config = dict(
    num_attention_heads=10,
    num_key_value_heads=10,
    hidden_act='squared_relu',
    norm='rmsnorm',
    norm_place='pre',
    norm_eps=1e-06,
    tie_word_embeddings=False,
    init_std_down=0.0,
    warmup_steps=0,
    schedule='wsd',
    batch_tokens=65536,
    doc_mask=False,
    dataset='wikipedia_en',
)
Each number is 128 + 24 x the weight over its row's rms, rounded and kept within 0 to 255. Layers, rows and columns count from 0. Numbers have three digits each. The size before them is the row's rms in percent of the matrix's.

# o: layer 6 attention output (transposed), 320x320, rms 0.083, rows 88-102, columns 192-255
# v: layer 6 attention value, 320x320, rms 0.0661, rows 89-102, columns 192-255
# q: layer 6 attention query, 320x320, rms 0.0653, rows 96-127, columns 192-255
# k: layer 6 attention key, 320x320, rms 0.0668, rows 96-127, columns 192-255
o88 102:154139152137082096098123121121131104122107129119148106135163126140133132161099185121117137139086118099130134144110124150147102079144121113129129124126120105105126125092108121114135087093158182
v89 107:133109146187154106120090120118133144081175153143152132141111132134143114142143109098104107144122158092143131147097146111147134080098156105129155086121115152105153200134165114135096111110166090
o89 101:120124150108131127125127098107118129157111091134122076121159167133101133104101120154153143118134124135142111120151104152062137179188085115125105166122132121134146088122128142153155122132132169
v90 112:153121139126146162087112130111120133128134162143135100128133175146085147122168115096118113102122139120096116149143175121132164112160116140098086104131129105120141120141162118094117132130143138
o90 106:086129121127093128142102090138095124122126110078159168142111099098159126115120120118121101125134149117168130082127096145138129123143135097197116158152171121135102152120114137140107118132131082
v91 119:095097128149134111105109119098119118138119107091114083116138117160133128092131146124140090117137122125118116108091116096120094148174101120157096186140149128102100112107185126075121121133112113
o91 113:111150109140100082172153121160137106127137128158173172147149134086131134165141105115076141138109148137123135140156142127124092106120144165118142132080123080164149159186101129148136134128136116
v92 112:105159151136172090099090103155131132117120076093158089058137146131090122108113128103129151148147153131099105128100080127123118138125098143138110100156107106141135185135126148103133085136150164
o92 105:140111126124128087189134153105124166126096136133150173156121118150150109167139140122121087111129136129137170139144132135121109168111147138121137134119184122107127142101126095120158126126125079
v93 114:116117148129116138133113100133142109116141096129125118164104097122122126103153120149108132149099147180120148119147085170125151147110169135119114160118129162130142114132131083141110136140112076
o93 104:162128128127157105147130109137098155113126105136160100105121158144113137152154159122134078151143097150123127143127132121102184149159085170125142127121099134114116100096144167087149120128139149
v94 105:109157124116153163109145139159142131122104136117113138072173151133105132118117150158105091124087140112131127113081149068158121110123167136093155116120117125128133095159140147101086149162100145
o94 100:127109145128131127140107135119116160101152119172166114170078108126135120166115136109141125151157125150074067144166137137091132166143086132120102091148144151159152173132104150152126118086128092
v95 105:122135080154097147123178126106058180111148090131165094128134112171134109113122123108098120132167090109141167167116125101121075118168121149093135093149104131091139146094150116116159105104112116
o95 101:159108187130146127118080154117150089127124141130120118136105155120089089146117169099070116106073163116139151138107097123157127136095138106172119151102143166164111132126114142129089105155143169
q96 020:134105137131133115112163131139109155146103145130130147163100143139129145122172167149123141131123124105148121113132173119097166134148124114124139132112139124118127113128160147144102113158105150
k96 041:111127138111132107141128122118145076132117147178138167145101105135114116117123106101141124101070130139094149157134133090148102154116100107108141130101058136088190104115119110146150164119148127
q97 026:137123130136093153156122153113147135118102124127111182081112163126125144112118103153120126092123130089134101109092121165132119140107135136138171144155108140128152101173129132137131087136141101
k97 037:110090132126105107125122111134118091130105134146133131171077117143092159113126104121137156121079118125087134147134149099140138113110109100111131129095094115097159127077111150165121151093144161
q98 036:106102114121104151113109135130110114122138151115094147122159133121102108135116127153114178153121138158136128159147127122109099167122158117108088155094148105115133158119144165106151130141077125
k98 026:160070129134130131104106123135049103131135098104118104147096137170119129135170079120156103130109147145115110122065153101099109133154128159119147112132136120128122094104112137126128113089144155
q99 066:148151135086143110140169138104121071114157124132088172130099157103095187159135126160133116120153092117114100104151145137143173138151099145133117113136138125129155111141165140147085098137099103
k99 038:167141133100123131123127123102133145116107107139090126148097152141188137149163109143142092113089115128124118177154126178126161058146141176129145123171123170108122124114088130117115153103090123
q100 098:144120122134112128140114145148115103156148109084116108079151112139128149143077145129160176159133153111130149139113118146109139156155160111161115104152140086126121100082099154127152128122144130
k100 050:191107128135117141159082155137151160162114111130124069126122145118118109116138134182103141128167126125147132154090125148114115117125108080121110113147128139175100079125133086112137169120125151
q101 135:137136174151120146135124108099109131109132142091134147122082122171153106149141132130133152121118113140126124107161103137178145110139104075108099144118155129142085151143127135126111124117126109
k101 146:091097136102103117083140132155121161110137092156124140167090120172136115130145124140106121101117132118112144120107101116108130074136115103107093103107083153149126068118101137106137134135135139
q102 129:141112121147133135118111150160110103125161160104103095166125136124109106111132145134149127143144106111060124140137116139123126089105124117120162105134105135102153158130131150141161144152127146
k102 140:163143165123096149120122128130088157106152123098162134143100150148131134148133117098153110101126111146137128132147135129104148110143157091166134154136163121132156103113124094147121130145123087
q103 129:149126135128134111151141127101097139147116073135100165148070163113174151117108129159141163139139082128135156130124158157115130114121109110145076142131164113133113137125136131106122157160107139
k103 145:116134134117175148115152107138081116143130148109082099153113147150092135124150116133113090100158149133114106146143149142117155102140125138149115110164086117149085116170144127125100094078114108
q104 019:111159133142162126126142129087137106139133141116112090114090101153105090142122125120157095163096134093152140113158148102183159159130137152151118115143157134154071113128071116130148101120149122
k104 026:141083115109115179128182150126127170119115137063111106102110134109185112145153118142101133115146122129143130123089115187113120127160152137113100144148159121144139165155138153101095142114134140
q105 023:169146132122131106113109148121103118123138150138168136129116141148082088136209172164092123158144181137131123128109142133110092148111172158109136109103152103138132130154154134130093161152126114
k105 024:165182129149125116137141153159107165106093115113115125075118132108158140142100150161097087136171110148176112110138100176132150125165120123136087141158158135173114131182108089105130125128133145
q106 033:131098125098098152104117107151115130172110107143125139104116156152157110116131088074090113103132093133163097097103133133144145104103149124153140119086120138115122199188117165148144135084130147
k106 050:087107165121133109126112147131102113136115163154155184168117105143119141139111120126141132131046113163082133125124155092119115148117095111113108109104092125060170082105097143154117118104105107
q107 072:067132106103124098120149125128129129130107161116117154133147136136135122128114138126102166143114106144139158126103141100085098141146135153102100155094130090146146169133122141129118103114104103
k107 053:074154128113161120123167141146090124120140159126142199155127136113126145135128099111158122136127097151117120097139175110127117127154128164152134123105141131062170171149119165141121108136104091
q108 079:149147149121111104155161140134130086127138112120093153100105130128133178153129125133130134142132119097115106100132119142145179142167153132171130118132153108142155131111130156146127092121092131
k108 117:134119100142153125142122168115107121167175127123118099104156132119119131147123150154132100150116126101161162141109117156123129161138132124136110166130121120166076090127126101112171180116117116
q109 134:158154139120118097159152130134110111108155171158145069101138137100139132148117150126122126138085111138119091126138112111068135160093162119110152105134127162156122112122137123129112135092098127
k109 138:119094150144084087141181136127121131122145101112128164125120133156138166156076142085104110138100156140134126157105150109127148146143101126148141151149134161135140138094188123169172126104152126
q110 137:088128144163142101097127128202118164118164123104157114115090125140122160175077132132118173162149124135141112132114145072090113151100144113109154157132128139079098118103117119112120161089138124
k110 146:147103139120149186146109179107146112114136130111144154124082097109111133128121136123100127114160144208122164110115164127097135133122093086100092127149094122108179136179125139119140169120102157
q111 121:174116116124122131129126135156111128098107127157161063138100137122137142117114149163154101151134100149165139137157161122128105113104151105124153096098118122090136171113153184108142138153169141
k111 135:131108146115130140133094100150120157144142110104175113114152085131123189089099154124125164144099110137093138150127150162140119152138145156138119091148093122105160142102133151206101152149102126
q112 139:129142111130148135121096108072133118096147144138129120115118099132104116115090130157163087133131112122119100122153174116150074123154115116092122108105138115172116138072139142151157111117095101
k112 152:133146120097087105129112109096114133133109123148142148097102096150092132124091144131167089145144102137083101112166131122143118151135147114120144118177128156141145115118141106135093144125126138
q113 129:113090129161126092108089092143139132108111124120117098137146148125116111161136106164125100118146126147065149119133097153139127129213140154136165128122151138126125137121103114167199150116116109
k113 137:118129143137116142145125105148124132131112125108116107114151158094168141097132138094142110120144155134103113163124130144140153123114127106156133084114148162127120098134090142170090150168131111
q114 124:129124140104144115108114137095088147155097111089106086158123114143114139128091098150147145130128136119110133111077134130106086127154142118155141147121131122160158153104134089141124122151098121
k114 142:133126151133133139130119175157098172152134157168125178162140163085097115162166129097118133138138115131121091141153133132182133174156129156104099163119130101117123135121105136152116122132113122
q115 134:126092124123138130144085129173125140123123131131114177140138168131156083119148189125146121109119155150113100165142155125095080112133123146125120112157100105147100109134141155128190173117158097
k115 142:128141163145123151158161085142111155081168112111150147103149118093116165159125107108167173126132160140093134148068129151076114102160123128135124146133151163126145150135143139109121121119098126
q116 131:114159114101124172169120153111121117123137101116081083112125142147089094092095113150102133143126163112130161148147147111118151146105119141139097143126135161108154121115091125159111157133144131
k116 145:106152113116137113127141113131116088170120112157125128132069110138177125160161131095169102118143094139083133146121114180114178138110158145175144147129118087089123121093126116094103127097123104
q117 134:132136126132134163099136114175127161085177140125123147090129117117135117124105131136120132132116129092144135140168146150094092109139116066124140085150168088134132154110134173123179108127106124
k117 145:159169101141141105118128127193119150158098158144115106177087114126087126146141142153171113202136122124132095115159111125116122130146132148166128131138148154152139119146097138173105125117144109
q118 127:191125134123144139110131127131116138117150168137176179138151140144109132120112108132130086090112124134172095084117121134131115143105130119150141164085110143148126165082132114108100126071106070
k118 139:108139134091145150162143126104151163069113116118098119125080126171104160170144175128064111115178163187129144171140111164130153158154096115163165118128126116139121141105134130118089146152145143
q119 132:094113173146146122129151155170172099177143130116125113126167145149139086141194116134131135116095087069154120131135153129122116155132118142153141125116118161122137121106080143096117072130150083
k119 141:100169123146132133155150129104136126148190095096143132126138139127149098184130145119173133124116179157117123153097127119147144079141154186176096132128131127124110143092136126090162114138084137
q120 133:102104134119124148126128127157126089098129125120120093155138124096141152152109168144083133151113113142128131144089140095130139132151137068101157124140089104145103166094106054146145129148116108
k120 136:151146109165108143100128131133149134115138138170122146120124127080095149132138123131118162148146150093098055130135148103126150118147125155117112115174119142117120103092157114126107138153138134
q121 130:100159156133113141148098093143143156115144113189151145106163143148104131096110100147100128095114118141157132146157115100153122149111106115114110108109105148110116123116128102112107124082141132
k121 143:111115161172139103115113129133111134144138137094109167099093127152126163120146081141160139121147136168124121123111136138147123112125091156088171113090102127139145179107154147100087126144178139
q122 130:161125089156143106116160124148169136142124107130114207159115169099127164090093110104125136170135143137088175136156149158122174161122139138183146139160140132113122112111108107136140122130124152
k122 141:122116111146131183075107150147123119156118146124161132190124133142115099120149089122126090136125108118147161145126156120119109102123144117092135143094126110112080090141158109119154135133074168
q123 139:177126093129126128128179126191132152121086146117163126134111136133117114090138148073084116145166158138148188154142112088077089088126185172146142120120090170165146188149110115138130117122143120
k123 145:153092126142104151114121081151135149113118111145159092142154114110147115141116118117111159150140146117090133148150124073076123114135156148171136135134165124155115126132127135122093137131135130
q124 132:155136139122188143172137137116125175162150143141122125162121115143123140114155117125134147133156109100139096140140083125137141104146077122098149156148116084101142096087102064119114148139161129
k124 139:115112113108144136169154142091116121139112094167132130149129145117101163151148163088138137131088115139100111152128166083161127113153119135121145122134169145122159095136110141098125146146157132
q125 136:153088166111093134090106119084087095129123125140077117126130107138186100129180167123139109132110110147093108100143155172150084088144118161092109126134119114147112125082157155089111183119124131
k125 146:148106128132114119118144126151105149116124167100158119104113130159130150154162135141122139121135136128090155132171127089118130094168103117168136141132093151087123132130157173117144090107135128
q126 131:089090115070114066148118162099133143103079111164144104167108136106121100121140079141088147167115146174131127109163163132095150106152144145138166181105074123128108172071157122120111148177102156
k126 139:107114149081148181105125120118140168148077140119165131107122147116103121094100113162130126128147095153094132162126128160122140133141132137139121152180111128136100131100115132154086131143121174
q127 131:104132150125142129085103097084160144142130084092092070150111117153108074169161161119095109136139165123138122142168169110090120140147089112106132130105160139121105107145098104136112142098116119
k127 137:102131127107095152129082148139135091135098123129170100139139164136077059152160119188141146143152172155109159138194128115108134142130101128116132109141170111130163112107140154123148117063108166
v96 099:108137175167126175089129138097121130106132138121144133148144166128097130155117132099096149126146109128145151074117147100145155063112127133129128107100130151141155106157100111150164134138097120
o96 108:142144114118098118092103143155138116138101111141084085110119143129127155186101118167103113132124149127116100148131150077103122151145091066092111152117117135193129158109089117103121132107103108
v97 092:136127109124138134113110150179145111154118126133097174105179149174121127114042122156107163097098182143174126146145093141144131072105148133131129090168127131150119171102126149105121102125144135
o97 094:070109161181142134089103143095118131110165138087148132194126115146129101125138126131071086127094142129134121131147115134156096124091144110115120141086125142081106163154146132117153144083147105
v98 095:132175155115124139112125122137116108121113085105144054143142113160109098096135110122175096130162118152181183132125110145125132142113119106130135135102144109133134130123127146089141123110058108
o98 096:128121143120129141083131145112145104120116103097114103150142083147121170155112100113148138130110144117091127163138106100125129161114107115111123136157133121116121114151132132126157154104146152
v99 097:148128110118145128160099128115140118104121170138115127096156132157180142086115138157100119093121130139131110158152122115117118079116147136157136142137139102101114083135124090123133086115132136
o99 097:071140146132148119128153091088132128134133148142103109170130100153096125114112118094120139187126138107098169147136157123163166103149159119134117114110113162155137147091113112114142145117124170
v100 095:151165145165135149147096116093130120133174130097161056091143116149090105088140124166090141127106179160158113185142107140089142147118148067109129109163132135107097156113079081117172163142079134
o100 104:098131167109142151077124099127139133132129127127111090149125085138145150122144114111147158105138116106154110083139125121124150167147085101130153147139121136144144114117139146096127132127140120
v101 106:134142104116147125127137155106129137189131116099155154152111153106137183118165106144154124116090150148080109141150128112151125101102171104104107148091100166095125116121138138141142103121140149
o101 112:142084120140146108196122139121149131117172135146143181137154124118138120130165131141079152126144156107133130184156117140075113094130128157159140104149133084124116144140133113135090129123099157
v102 092:144104127122157159153164119115152117135139120099125175199140157123131099075151152108097149160125149120082108106143111116124150117169119157101098087093095110130132107161157097104110128122116129
o102 092:135104153109114150151114153120095087106135111072112086141068097102160166102095135159172126131114095103160135137115163087126143111157103122130166115134115134085136142130119103120126105139160149